config.yaml
num_key_value_heads: 2
head_dim: 64
norm_place: "pre"
max_seq_len: 1024
Each number is 128 + 24 x the weight over its row's rms, rounded and kept within 0 to 255. Layers, rows and columns count from 0. The size above them is the row's rms in percent of the matrix's.

# layer 6 attention output, 384x384, rms 0.0547, rows 217-252, columns 0-191
size [ 98  92  95  91 106 110 115  87 113 106  94  98 101 117  99 111 105  90 119 103 100  99  92  90 102  85  96  93 118 110 116  94 106  97  89  99]
[[109 132 162 132 190 109 107 135 141 130 117 128 140  77 152 121 117  94 131 144 114 122 149  99 132 120 111 145 180 169 114 118 136  98  96 126 128 109 123 115 102 123 116 152 114 110 129 159 130 102 129 122 109 146  93 150 138 138 115 156 129 110 125 145 110 116 158 155 157 112 159 116 134 111 110 125 127  81 137  98 118  97 123 144 147 105 134 100 135 118 111 135 187 158 126 126 157  90 117 117 134 136 103 137 104 134 110 168 122 103 151 144 152 117 149 129 147 156 109 150 167 161 115 149 116 115 137 155 129 117 166 137 144 129 146 115 156  99 113 126 123  86 109 124 112 108 140 168 137 100 116 112 146 125 111 116 191 133 120 125 154  93 128  97 117 153  94 133 109 139 119 130 148 107 153 138 147 107 129 135 143 121 129 189 151 125 109 108 108 125 163 148]
 [138 132 141 146 153 115 146 135  86 156 145 104 143 104 137 119 150 127 109  86 119 152 139 144 116 138 113 127 164  95 110 109 111 141 146  88 138 164 130 103 123 109  98  88 101 101 116 118 127 178 121  96 155 156 149 130 167 132 139 121 147 111 117 145 114 156 119 158 166 115  99 145  63 146  98 126 132 101 139 124 178 105  89 105 145 149 140 132  91 154 107 116 140 153 108 162 100 127 129 118 101 143 152 123 158  63 157 152  92 135 113 162 142  77 156 111 142 135 139 127 138 139 113 130 133  89 130 104 125 203 112 176 145 136 116 162  63 127 108 113 123 136 145 141 162 107 112 101 160 141 136 135  83 141  94 131 122 170 105 185  71 120  92 118  79 125 125 118 117  79 153 165  82 131 127 160 177  75 151 104 138 145 138 139 132 142 119 156 130 133 146  95]
 [117 123 144 119 158 115 171 139 125 138 168 140 159 114 137 132 148 150  82 119 107 129 130 147 140  82 122 139 160 178 105 137 120 130 122 112 109  94 113 132  77 119  62 177 112 144 147 111 190 136 142 130 157 147 115 120 121 123  74 156 120 137  95 133 142 112 135  93 146 100 164 146 104 151 131 106 147 122 117  97 122 140 156 131 185 135 145 134 119  84  93 138 132 179 103 142 118 103 115 122  98  84 148 125  97 129 106 183 108 116 138  99 120 112 134 173 142 131 137 156 136 111 133 142 110 120 101 118 151 109 116  90 131 100 142 166  63 175 118 112 145 151 120 138 136 121 150 113 154 125 153 115 150  83 140 130 119 154  69 158 102 115 127 100 114  79 177 141  85  83 108 170  89 114 110  97 129  99 161 156 126 157 115 130 140 151 145 138 138  97  94 130]
 [102 139 126 120 140 110 116 111 169 109 131 150 133 125 110 120  97 102 111 168 134 132 137  81 132 141 104 122 146 132 117 118 100 111  99 135 139 121 127 129 133 124 122 136 158 124 122 180 114 121 129 169 133 109 115 161 185 122 144 158 106 155 125 179 113 132 114 130 109 113 120 102 162 133 176 129 151 106 113 149  97 104  91 157 117 104  98  98 133 156 116 128 121 166 148 167 126 139 116 145 120  87 113 150 113 111 113 136 141 127 127 110 105 132 114 180 164 152  85 176 170 127 127 156  95 152 139 123 122 137 121 121 121 131 123 110 128 120 169 135 156 106 120 129 114 140  92 173 105  88 116 112 156 149 129 130 107 158 146 156 125 117 103 144 117  73 131 132 117 122 110 154 153 123 121 120 104 114 120 158 143  77 111 182 123 118 129 114  97 153 129 123]
 [ 82 184 111 114 162 118 139 129 142 132 132 128 127 132 154  94 131 135 141 126 169 118 122 108 110 155  94 131 121 106 170 162 119 119  81 133 148 147 115  85 145 117 115 105 144  73 139  81 100 130 124 153 164 132 163 127 156 135 144 102 120 123 121 156  80 194  76  85 138 122 154 171 162 142 145 113 130  79 155  74 103 156 102 122 168 124  95  92 104 137 126 108 119 108 127 124 106 125  78 137 126 149 161  87 151 124 124  71 111 128 119 103  97 141 145 145 116 136 108 125 162 122 146  75 149 114 116 144 113 168  82  88 138 134 147 161 157 136 156 108 129  75 135  80 102 149 117 134 150  96  73  91  96 132 106 111 132 118 129 147 116 124  82 136 108 107 158 107 155 135 143  53 128 143 136 112  98 139 129 135 118 160  87 137 154 113 133  55 147 110 122 145]
 [161 133 131 102 133 137 123 142 147 115 132 101 114 158  95 136 129 118 165 107 125 145 140 154  97 133 153 138  92 149 114  86 167 109 137 128 141 146 120 127 155 112 141 133 113 134 127  63 145 159 137 158 114 139  89 157 143 123 141 136  74 133 114 105 150  79 142 119 142 136 121 133 152 150 157  98 109 203  80 140 150 105 148  72 158 125  90 133 111 112 142  97 112 145 119 101 129 104 128 129 143 134 108 144 128 126 112 161 124 147 114  88 118 133 135 154 126 166 101 151 151 103 126 102  87 177  93  76 132  92 169 131 133 172 106 119 172 156 126 119 118 188  63 133 143 111 121 103 143 118  99 127 124 110 120  84  89 132 118 121 139  88 125 129 141 109 104 153 141 148 111 148 164 129 115  96 115 120 128 146 119 138 131 177 124  80 126  88  91 166  93 118]
 [144 149 118  91 118 142 142 111  92 145 134 108 115 129 115 116 122 116 160 107 101 161 123  98 149  89 124 132 105 109 116 126 157 111 151 102 109 130 117 113 134 138 151 102 120 139 122 100 125 138 144 135 120 126 137 144 166 148 109 106  71 116 110  94 120 131 145  90 151 186 123 114 138 120 135 131  92 118 159  87  83 128 117  94 119 181  71 111 158  99 128 182  95  93 133 137 117  95 128 112  94 145  99 168 141 110 171 111 149 159 140 118 154  95 146 138 126 133 137 106 171 131 134  75  82 134 136 102 106 125 122 100 131 161 172  96 135 128 119 124 132 160 163 128  82 148 127  73 130 162  63  60 104  89 121 139 105 105 156 141 124 133 124  99 102 166  92 145 112 142 128 118 143 136 137 149 170 118 140 161 106 133 107  89 183 112 141 105 133 145 117 103]
 [136 132 152 120 138 128 140 166 130 140 110 139 154 140 151 128 137 126 123 130 114 148 140 117 106 119 130 121 148 131  92 183 151 133 117 129 147 149 113 140 138 127 118 119 124 135 100 102  80 154 119 117 150 142 157 122 134 153 108 130 150 104 123 107 141 158 124  77 151 139 161 176 147 128 118 107 154 172 124 133 140 131 161 123 113 122 155 129  98 115 111  93  87 111 160 147 132 137 159 128 133 107 128 114 111 148 132 108 103  90  90 116 111 171 159 146 156 182 158 135 160 154 140 146 121 122 108 123 168 157 137 123 137 134 153 181 143 138 103 130 121 134 127 155 121 164 161 149 120 129 136 181 101 158 129 126  74 126 179 125 113  94 181 135 107 106 119 152 103 135 159 138 130  82 126 154 153 107 138 126 161 151 173 154 138 137 147 128  95 114 103 162]
 [113 165 142  92 131 149 139 127 135 147 177 137 157 146 135 133 129 137  69 159 156 109 121  83 115 130 100 120 157 161 149 132 139 124  93 154 111  98 108 119 149 127 135 107  98 162 116  76 153 115 144 144 137 116  90 128 133 126 128 120 103 139 151 127 112 176 104  87 132 146 121 128 155 127 152 127 179 145 133 118 137 126  90 125 112  99 149  71 130  96 115 107 145 139 172 118 121 140  47 155 146 143 123 111 146 132 109 103  99 141 103  99 142 158 155 143 113 124  97 111 146 164 112  96 117 118 126 155 134 170 138 115 119 124  89 131 154 124 164 114 169 138 115  83 149 154 100 120  81 115 128  76 143 114 104 117 122 155 138 108  95 124  81 150 145 137 127 111 151 131 102  90 117 147 113 107 142 168 136  98 155 132 135 138 152 161 100 108 100 132 124 151]
 [131 146 121 126 152 128 132 113  90 142 122  93 122 144 107 128 114 145 137 125 140 108 141 113 145 158 165 131  79 135 116 155 149 150 139 129 166 106 154 174 142 140 150 137 142 109 116 121 150 148 112 126  97 145 149 151 153 137  92 139 111 133 162  94 107 163  95 127 117 111 140 126  88 122 120  21 139 180 126 105 131 152 134  86 137  94 155 111 114 174 149 111  93 143 107 173 123 157 114 100 192  90 143 138 116 172 131 113 145  99 115 160 141 188 112 139 114 153 135 184 151 121  73 137 115 157 166 119 144 148 110 116 150 115 128 156 125 139 126  35 147 157 163 131  95 143 134 105 157 113 170 104 105 168 202  88  85 116 112 158 119 123 121 119 192  93 179 150 117 157 127 112 156 112 110 168 134 158 136 153 139 125 133 176 146 120  86 163 121 106 185 135]
 [111 181 124 134 150 123 138 178 102 141 133 107 165 162 127 131 108 112  95 156 120 115 168  92 148 107 161 177 158 149 112 169 119 126 131  92 124  96 124 175  92  98  92 135  86 138 117 151 112 109 154 118 122 155 117 114 104 133 108 150 139 139 127 120 124 188 116 135 144 143 138 194 100 160 140 164 137 154 151 141 113 148 124 125 138 153 180 109 189 135 171 156 116 153 117 168 110 155 156 111 124 101 145 161 138  84 119 132  79 136 119 163 127  87 176 104 172 144  89  79 105 142 129 171 148 108 126 131 137 157 123 112 141 154 129 115 108 137 120 144 130 142 155 140 105 117 133 110 139 137 160 101 116 154 137 132 101 152 107 160 114 168 141 138 132 114 133 148 119 118 151 130 113 143 124 169 140  84 129 107 148 108  75  88  88 125 140 122 133 114 134 125]
 [134 137 135  81 100 121 137 104 153 149 121 129 146 142 133 114 112 104  99 126 139 143 140 115  89  92 116 124  98 157 106 121  95 125 108 149 175 116 126 161 121 124 145 139 134 118 115 101 143 123 126 161 111 127 102 153 128 119 145 115 133 155 117 165 128 135 178 117 145 125 120 144 122 106 141 162 142 134 136 133  95 140  90  90 153 136 111 147 103 107 110 118 119 136  65 128 110 103 117 122 179 113 110 154  89 142 131 143 112 125 116  74 148 110 105 134 127 153 101 191 120 123 115 137 169 127 124 174 145 135 160 117 133 139 128 141 119 111 133 165 105 141 107 158 105 124  95 135 142 140  81 123 110 105 114  91 125 111  85 142 106 122 140 106 183 127  86 133 122 157 114 124 104 139 135  93 140  99 121 123 155 165 118 181 108 120 121 127 179 135 124 157]
 [149 151 128 141 128 120  80 116 141 101 103 191 140 101 136 118 123 143 115 113 163 101  90 117 107 131 123 190 146 110 131 108 130 140 134 119 113 139  93 118 135 135 131 150 139  86 121 174 111 133  99 125 113 121 102  82 118 112 156 129 143 124 116 128 159 139 134 137 136 111  58 120 120 119  89 198 151 138 169  79 143 125 117 100 190 141 144 162 138 122 111 165 132 119 105 121 165  92 128 144  90 131 130 131 163 125 139 191 141 103 112 176  92  90 103 151 104  90 139 109 140 145 170 142 167  82 120 143 150 138 142 149 141 146  77  99 131 116  88 160 148 165 125 125 148 103 126  68 148 133 133 148 122 113  91 160 150 133 100 134 157 102 127 135  91 125 117 133 130 143  99 169 149  99 114 175 129 107 113 144 122  96 156 135 136 157 162 146 160 101 119 130]
 [138 156 120 101 109 151 136 151 160 136 134 167 136 123 120 122 141 121 132 140 125 183 139 130  61 128 131 127 122 140 105 115 124 147 116 120 151 156 106 107 142 136 128 150 115 158 162 118 130 121  72 145 139 119 130 142 131 139 105 146 142 150  77 111 164 146 137 125 103 142  88 188 196 106 135 157 115 132 140 103 158 156 133 178 120 183  94 132  46 120 128 140  84 139 121 119 128 135 127  95 121 139 118 114 149 119 103 118 136 172 147  86 153 109  65  93 123  98 110 147 126 145 121 121 164 128 139 121 134 125 119 130 105 134 109 157 160 101 115 151 154 180 147  92 159 127 135 146 121 185 111 103  52 126 141 111  82 140 122 144 137 146  96  85 128 122 129 121 116  95 106 117 124 149 125  88 118  91  79 115  97 136  96 118 143 138 119 152 146  74 128 104]
 [135 108 128 151 107 120 130 143 138 143 157 168 141 111 121 133 153 153 135 128  97 121 101 131 138 158 132 129 166 129 142 112 147 105 145 121  86 139 117 107 129 112 115  97 124 148 118 108 146 116 102 143 128 152 118 114 158 124 145 110 129 125 124 169 134 105 133 171 143 123 168 128  98 154 111 162 162  98 128 157 164 124  94 128 109 127 115 110 128 114 105 110 194 138 166 159 155 141 171 114 104 145 140 119 148 139  96  87 139 154 103  65 138 114  77 128 114 143 157 114 149 150 121 139 146 178 108 135 139 107 142 172 173 126 154 141  90 168 112 151 161 106 136 147 149 103  79 129 128 125 118 102 140 101 119 105 179 122 175 151 162 128 170 111 100 140 131 137 146 126 110 103 144 110 115  69 125  97 104 138 110 151 184  96 162 141 143 155 126 152 133 139]
 [146 121 122 119 130 144 125  99 116 130 114 176 162 113 159  86 121  99 135 123 133 123 125  96 122 154 106 136 131 110 106 101 119 141 116 100 127 106 142 125 145 113 143  78 137 148 129 161 121 117 140 161 170 154 148 140 137 105 148  99 113 170  99 105 133  87 131 118 160 155 120  54 133 123 116 162 155 146 121  73 100 107 105 125 183 142 126 134 111 166 138  87 108 107  99 113 128  94 115 117 117 116 154 171 134  81 151  84 138 149 102 129 104  86 137 161 159 141 140 134 136  70 188 104  76 163  95 125 126  82 130 126 180 155 146  54 137 130 120 146 145 132 108 107  88 120 133 120 178 116 117 130  97 143 120  56 103 118 113 129 119 113 125 103 120 124 141 143 107 116 122  93 142 131 117 123 110 134 151 145 167 107 135 139 116  65 158 109  80 172  71 147]
 [123  98 101 106 114 149 131 118 143 156 127 147 142 128  97 133 113 129 124 129 115 112 156 174 125 151 148 135 145 137 137 130 123 135 134 127 106 130 143 159 127 115 108 120  97 127 114 116 125 129 124 138 154  86 123 141 114 148 143 156 143 155 129 143  99 103  58  92  87 125 169 127 129 176 139 132 143 185 110 139 115 118 140 137  89 118 121 169 161 128 125 116 142 163 172 112 145 138 122 127  83 133 133 118 124 124 117 138 116 145 168  86 141 145 137 104 158 119 120 163 114 140 145 154 145 128  98 153 149 135  65  97  70 113 147 145 142 137 113 140 103 139 112  99 116 145 169 133  91 119 104 148 188 130 125 124 114 164 166  94 150 114 111 146  79  97 157 119 163 147 132 138 138 159 196 100 138 145 145 116 183 123 108 170  86 118 131 135 124 126 107 174]
 [110 131 123 126 102 139 171 150 145 162 147 140 154 128 137 118 156 105 116 141 150 141 141 165 131 143 106 129 172 117 128 170 113 121 102 139 105 132 117 127 126 126  98 113 118 132 136 123 112 156 128 159 105 152 172 151 102 136 125 137 162 129 136 169 148 158 149  91  79 155 149 169 126 162 120 163 124 140 137 134 161 117 163  97 122 126 117 128 109 137  77 122 139  89 106 136 120 143 122 118 137  93 117 107  99 114 125 128 128 119 156 123 142 183 112 146 123 118 181 150 164  90  99 142 155 148 142 174 160 152 169  91 115 155 128 174  98 147 114 180  95 136 185 126 129  97 150 100 142 131 130 106  92 133 138 101 127  46  83 127 101 142 106 117 154 114 144 137 114 112 152 138 121 134 154 125 143 167 137 168 133 144 159 104 206 103  84 144 136 123 165 135]
 [108 136 162 148 144 127 133 164 128 125 118 139 132 112 139 138 126 120 157  89 135 116 138 113 152 162 132  90 111 131 115 128 130 133  90 134 114 107  96 114 102 120 125 131 129 145 125 135 109 123 135 156 126 148 136 124  97 130  97 131 106 136 113 117 137 167 153 111  96 127 111 163 137  93 116 157 130 101 135 102 123 118 178  73 138 130 135  95 174 134 132 135 112 123 114 130 119 131 111 123 108 100  91 125 109 123 135 135 143 135 108 120 149 119 142 132 158 162 128 141  91 133  98  95  81 166 127 123 128 156 133  88  75 136 132 156 113 107 133 160 159 138 133 131 109  87 174  75 138 137 118  85 150 127 157 128 135 100 121 126 120 152 145 116 119 134 106 140  98 117 122 129 135 118 117  90 158 112 124 134 129 174 127 127 113 144 109 116 138 159 127 116]
 [117 132 133  99 116 139 126 124 141  87  83 106 142 127 170 135 103 138 138 142 132  74 123  91 133 127 130  97 112 153 118 124 131  88 123 149 118 128 150 142 122 120 136 135 129 112 140 166 134  85  96 112 120 133 128 134 137 128 110 114 166 138 154 127 137 146 127  91 145 154  98 104 110 119  80 107 144 149 145 125 142 106 129 151 133  66 130  81  95 127 121  98 136 155 131 138 148 143 154  89 144 130  89 129 143 123 131 146 122 125 140 163 142  90 120 113 122 164 126  79 170 110 104 126 155 140 129 137 164 153 153  81 135 150  74  86 123 112  98 113 116 152 123 113 157  94 131 169 160  59 127 102  98 113 117 119 139 155  88 116 165 150 181  95 135 146  80 134 163 138 149 131 110 139 144 142 150 102 144  87 152 115 144 120 171 122  90 115 131 199 119 130]
 [131 148 121 118 108  97 127  99 135 108 120 168 156 115 140 119 150 154 133 113 134 127 150  90 103 152 112 151  92 154 112 106 137 114 116 115 104 119 123 150 117 135 145 149 122 133 114 103 156  99  89 140  78 155 134 112 160 113  92 122 107 103 117 131 101 117 135 102 110 113 109  62 126 105 155 140 121 111 132  99 164 157 156  90 140 128 148  95 139 161 108 163 125 144 116 104 137 110 143 125  73 115 124 141 115 133 153 186 136 131 106  81 146 124  87 140 104 157 160  97 149 113 100 112 109 128 100 133  95 128 135 106 115 117 101  93 117 102 163 136 102 121 153  93 177 134 142  90 153 123 182  96 151 138 123 139 119 151 132  73 130  97 165 115  78 124 125 122 147 119 127 170 118 166 107  99 146 134 137 159 114 141 172 100 172 140 125 111 122 124 117 133]
 [131 119 109 128 125 131 131 109 156 107 153  98 138 132 133 134 132 152 131 130 141 108 124  94 102 150 118 125 117 133 138 122 152 125 118 154 105 110 102 132 126 118 122 140 133 124 143  94 136 121 134 136  98 121 112 141 109 108 148 105 120 143 114 130 137 131  89 139  88 157 108  84 153  96 160 117 104  85 123 135  98 129 154 142 148 139 125 100 127 129 115 140 103 142 109  86 169 109 144 142  95 142 122 145 154 126 117 135 166 106 127 111 137 117 141 131  96 150 134 112 115 142 205 121 117  87 148 160 132 108  93 139  98 167 169  89 140 116 127 147  86  90 102 137 100  77 197 129 187 143 122 112 127 107 111  87  71 106 165 104 149 142 191 102  83 169 113 133 122 151 109 137 169  90 127 124 127  85 124 136 106 148 138  91 110 146 217 139 173  74 115 146]
 [155 161 130 155 148 169 158 133 138 146 127 145 137 117 128 144 138 124 146 136 103 123 143 116 113 139 127 130 117 143 120 121 121 148 136 127 120 154 119 121 120 158 137 121 138 149 126 174 156 125 110 121 134 105 111 119 110 146 136 138 146 134 140 138 108 107 129 188 132 161 136 130 121 113 145 148  78  86 164 128 141 109 150 125  96 134 123 107  92 133 132 134 140 118 116  92 143 113 111 162 119 150 110 137 103 119 185 123 122 158 144 132 132 114 153 126 104 109 132 156 105 153 129  93 155 152 133 154 110 119  95 168 117 159 175 103  94 124 147 161  85  78 185 130 148  91 134 126 101 137  76  92  97 115 110  89 137  94 152 114 146 130 107 148 129 164 101 118  99  96 166 120  95 137 108 101 127 113 154 125  93 133 126 129 118 130 140 114 178 108 109 125]
 [120 131 121 164 103  92 194 112 158 111 138 125 129 123 130 106 122 117 128 121 139 130 136 125 159 114 113 147 153 150 161  97 175 112 174 122 132 127 142 143 130 111 113 119 120 100 115 154 114 142 131 174 145 136 149 100 104 116 117 149 140 119 141 147 125 118 122 173  96  95 163 108 130  98 161 156 127 121 152 114  91 150 131 103 140 134 120 135 117 124 126 155 144 126 151 125 138 115 171 125 128 164 115 129 111 123 152 128 150  97 119 127 126 145 100 150 155 135 176 150 175 109 112 153 118 145 143 141 148  85 104 142 130 111 124 112 127 108 162 140 121 155 149 129  98 164 119 124 136 125  82 121  89 113 127 105 153  92 148 157 148 126 154 107 155 202 110 102 130 144 117 125 146  98 128 111 144 160  80 145 148 118 170 135 208  97 115 126 104 143 136 148]
 [132 107 118 128 105 128 159 115 151 155  75 125 151 107  95 157 129 129 158 154  98 133 149 140 162 146 135 119 113 127 127 119 116 163 175 120  87 119 136 168  78 135 138 122 128 128 116 142 125  89  95 113  87 112 102 122  96 101 162 142 151 134 141 154 105  96 113 111 114 121 137 140 153 150  66 124 167  86 114 204 135 128 152 117 126 126 163 156 133 136 149  66 102 180 147 120  95 135 167 102  87 137 144 133  89 125 132 129 123 101 156 138 133 104  83 132 111  97 128 151 108 110 111 141 140 100 147 119 101 109 128  94 115 125 121 137 150 152  90 107 148  87 118 176 128 109 150 118 124 125 130 144 115 142 162 116  83 177 148 108 106 134 157  85  97 162 133 150 101  93 118 106 121 109 179 106 134 108 100 135 115 114 127 159 138 124 123 147 136  95 159 112]
 [146 137 106 167  90 105 144 161 152 125  91 137 138 114 139 100 151 121 154  87 164 148 185 137  76 142 143 140 112 134 107 118 136 131 117 137 135 166 143 112 165 120 134 146 174 101 148 178 103 144 136 139 141 168 173 124 158 144 118 115 130 156 101 138 170 131 108 161 132 101 163 119 145 113 147 103 155 136 117 122 153 130 163  78 124 120 138 170  72 118 113 145 114 131  99  99 122 174 146 161 110 129 129 119 138 161 150 135 172 105 132 159 138 141 132 100 148 141 130 126 140 137 130 133 148 134 129 128 188 134 117 175 114  83 127 121 148 114 134  96 119 124 134 141 149 119 135 124 149 111 101 159 115 130 123 145 121  89 100 124 125 154 139 196  93 121 134 145 138 151 151 124 145 108 149 155 122 128 135 120 135 148 103 105 106 129 137 129 161 104 128 154]
 [ 97 127 126 116 110 110  97 129 132 132 100 122 113 135 166 122 117 113 130 139 149 148 123 114 135 124 127 153 168 143 143 151 114 119 125 134 154 132 127 143 123 126 124 111 132  96 101 108 137 117  90 128 125 138 113 140 138 106 145 139 149 140 132 142  92 112 135 108  87 116 140 126  81 133 102 105 124 157  98 130 179 102  95 162 135 119 155 125 137 102  75 130 187 144 123 114 155 129 174  75 139 129  69 126  88 153 117 120 113  92 136 122 149 158  68  95 150 168 145 152  82 106 120 147 139 185 124 152 105 131 171 110  82 137 139 129  85 122  88 132  96 132  95 110 171 102  94 176 128 148 160 164 183  99  85 147 147 126  99  95 161 100 176  86 119 109  69 146 105 150 152 127 116 112 129 107 140 126  66  92 155 163 172 154 118 124 131 141 117 147 157 138]
 [118 193 117 144  94 118 107 117 143 114 132 115  84  89 166 137 117 126 121 111 125 143 128 125 125  68  96 164 118 148 180 135 126  89 176 111  94 130 125 143 119 154 120 112 122 129 108 100 138 127 129 149 140 106 141 129 148  87 116 124 143 110 116 146  87 179  97 141 118 105 107  96 114 117 139  77 111 124 168 119 117 164  97  99 112 141 154 161  98 130  88 174 137 137 164 138 148 126 130  81 101 123 123 163  96 144 115 108 117 123 107  84 157 165 119 135 111 113 118 161 126  68 133 129 108 116 116 112 117 127 121 131 122  98  94 108 102 111 130  92 134 114 161 159 118 149 134  95 110 133 155 176  90 157 113 176 152 113 154 125 131 122  84  75  93 119 133 175  80 124 128 121 130 143  99 100 137 171 126 131 120 122 108 156 140  73 118 115  88 113  99 131]
 [140 126 103  98 117 156 137 108 120 152 136 114 113 139 126 154 131 111 117 138  72 151 143 104 171 121 133  87 110 182 107 150 159  97 132 146 122 154 149 137 135 136 111  92 103 163  93 116 146 121 104 137 132 132 108 134  86 133 133 153 141 124 136 120 106 152 141 144 148 188 125  74 142 103 126 117 128 120 112 152 130  95  98 110  67 142 157  94 173 109 114 136 125 161 113 193 147 106 132 146 132 111  93 158 118 115 121  83 133 167 104 145 146 106 122 127 135 159 132 154 109 141 152 136 128 163 157  97 119 117 129 145 165 195 139  57 130 121 112  88 150 145 107 146 125  67 110 118 107 128 132 104 111 125 104 115 138 147 151 213 161 137 150 122 145 137  79 154  79 120 118  82 149 115 116 155 177  97 102 130 136 143 139 154 116 138 183 153 138 173 143 101]
 [140 138 129 121 143 126 144 129 129 132 165 112 141 145  99  68 172 147 167 124 169 159 148 137  95 168  88 127 127 155  92 147 145 104 108 127 168 140  77 105 146 111 126 133  91 159 133 113 113 143 138 164 103 104 113 155  79 160 148 129  90 116  89  95 147 120 129 141 161 150 134 131 100 137 142 117 116 156 133  95 167 176 160 122 157 148 113 116  90 133  67 122 130 185  98 160 111 126  91 128 157 102 102 111 125 107 107 120  75 143 130 126 103 121 193 130 110 110 107 153  62 154 149 128  90 139 129  80 153 138 104 123 138 145 129 138  77 111 140 109 109 148 143 122 152 180 143 130 167 151 118 126 106 127  82 122 122 200 117 170 115 139  92 132 136 102 116 114 131 115 156 118 103 109 143 154 121 108 161 121 113 100 108 161  80 151 146 112 105 105 128  70]
 [136 113 121 111 146 129 142 115 105 116 120  97 118 132 103  80 123 126 112 113  95 139 163 126 122 122 127 136 137 113 119 133 119 102 112 132 142 129 153 145 132 141 136 110 112 147 105 139  99 107 152 152 149 152 158 165 164  99 123 125 147 123 132 119 155 154 120 124 169 125  90 134 115 101 129 139 104  88 131  78 126 135 111 110 118 157 151 139 111 122 141 173 132 121  78 109 132  90 157 144 115 115 156 142 158 131 173 120  90 145 119 159 127  81 151 144 176 171 153 139 146  95 101 140 125 136 134  98 160 137  76 112 182 131 112 161 118 116 132 163 128 126 139 103 137 143 104 101 111 146 111 109  79 115 169 152 148 113 120 109 112 127 165 139 158  92 154 110 143 116 145 124  78 116 110 176 139  73 162 152 134 169  93  95 129  96 104 131 159 133 100  65]
 [168 142  87 127  91 127 131 143  97 113 120 163 123  65 118 146 135 122 102 114  92 125 112 168 138 125  89  97 132 156 128 132 122 125 107 115 106  91 124  93 143 124 127 101 122 128 123 155 137 130 129 127 115 118 121 114 108 128 168 140 113 107 116 170 182 132 140  99  99 155 123 159 128 150 150 126 145 128  98 144 122 137 103 154 116 156 126 167 130 130  94  90 120 165 113 105 104  59 128 154  98 116 144  87 125 144 166 117  76 135 114 174 127 105 124 101 109 143 123 137  99 129 164 123 114 147 126 168 159 137 122  95  85 129 125 178 122 174 135 118 152 131  98 147 108 130 117 174 118 168 153 162 125 131  99  94 113 143 133 114 130  65 142 121  94 105 158  94 116 145 165 146  59 109  97 171  70 116 101 127 106 166 129 138 114 117 153 151 115 143 130 150]
 [126 120 128 122 123 122 107 129 125 126 112 148 110 147 159 110 145 134 133 155 162 104  89 113 117 125 135 137 131 131 135 158  81 155 126 130 151 109 121 144  95 132 125 125 134 145 120 131 123 124 125 124 146 119  96 118 104 100  87 176 136 128 130 148 133 135 113 128 135 126 127 118 139 121 108 154  93 140 184  92 128 121 162 155 177 146  99  91 135 131 148 172 134 142 104 145 119 159 110 128 177  85 140 170 123 100 176 105 146 119 122 134 119 104 124 120 142  88  90 132 113  67 130 150 152 139 123 120 147 128 117 121 127 129 162  94 123 130 115 154 101 144 173 119 141 103 182 103 133 130 108  90 117 125 174 161 131 159 100 111 116 152 118 111 204 109 138 144 102 103 175  99 137 100 129 152 170 107 138 108 124 100  68 133 131  92 154 136 166 146 124 111]
 [134 129 136 128 102 107 161 108 100 125 121  96 131 119 118 124 142 122 160 135 106 146 172 138 147 125 105 107 138 143 115  91 134  95 130 118 108 147 141 107 130 125 132 139 128 135 133 160 119 129 153 121 155 156 163 147 178 111 167 131 137 133 113 113 159 121 132 101  94 113 143  98 110 132 106 119 118 132 154 127 106  86 185 156 129 157 153 155 123 120 127 119 133 100 120 116 142  92 156 122  84 174 143 140 155 121 136 145 143 169 119 166 128 116 148 123 149 106 147 140 167 126 153 144 145 146 132  94 119 109 122  82 117 114 149 106 105 141 123 118 119 170 159 164 130  78 152 159 141 156 172 152 161 139 134 112 159 130 115 154 160 100 116  90  94 178 119 117 127 111 103 152 111 177 128 116 147 148 131 112 117 129 130 117 158 139 138 180 139 147 104 107]
 [111 140 117 130  96 115 110 134 106 116 110 113 129 126  91 141 107 109 100 146 181  84 101 120 128 146 116 121 136 122 138 106  56 154  89 110 188  98 124 130 124  90 148 121 137 110 117 156 124 135 139 113 135  87  88 137 134 106 150 112 141 120 111 167 119 116 123 117  83 102 131 119 103 119 102 106 113  94 121 165 106  88 117 157 165 103 142 115 103 106 148  96 111 128 131 115  73 131  88 139 151 131 143 151 119 113 142 129 120 121  90 147 145 155 143 109 139 101  90 137 108  89 135 126 120 132  94 146  98 134  91 107 105  87 126 142  83 153 108  99 152 121 148 174 128  96 100 139 163  99 131 127  96 134 169  49  82 124 117 117  84 131  58 110 153 154 152 135 108 103 130 123 106  90  93 155 154 157 134 122 120 113 113 117 146 102 119 168 146  98  92 138]
 [139 110 116 134  98 144 142 122 122  89 135 119 130 132  87 169 123 132 151 156 151 124 118 120 141 119 132 158 137 151 152 117 129 123 155 156 102  62 150 139 117 143 197 117 107 139 114 132 151 133 125 139 110 117  98 123  97  95 118 168  79 127 139 133  95  86 142 104  79 145 118 120 104  95 132  95 147 160  73 149 114  91 162 129 122 132 119 140 132 126 112 121 161 125 158 126 122 148 156 116  84  97 138  95 103 143 120 127 116 141 106 112 130 149 125 143 108 110 147 144  93 125  99 185 112 138 113 150 114 116 163  90  88 142 100 144 123 119 109 101 159 145  77 139 124 101 144 141 102 142 159 156 130 116 110 110 158 116 205 114 139 121 165 117  88  92 133  94 104 121 148 115 102 147 105 110 127 113 154 138 125 105 166 155 127 120 108 192 125 115 131 148]]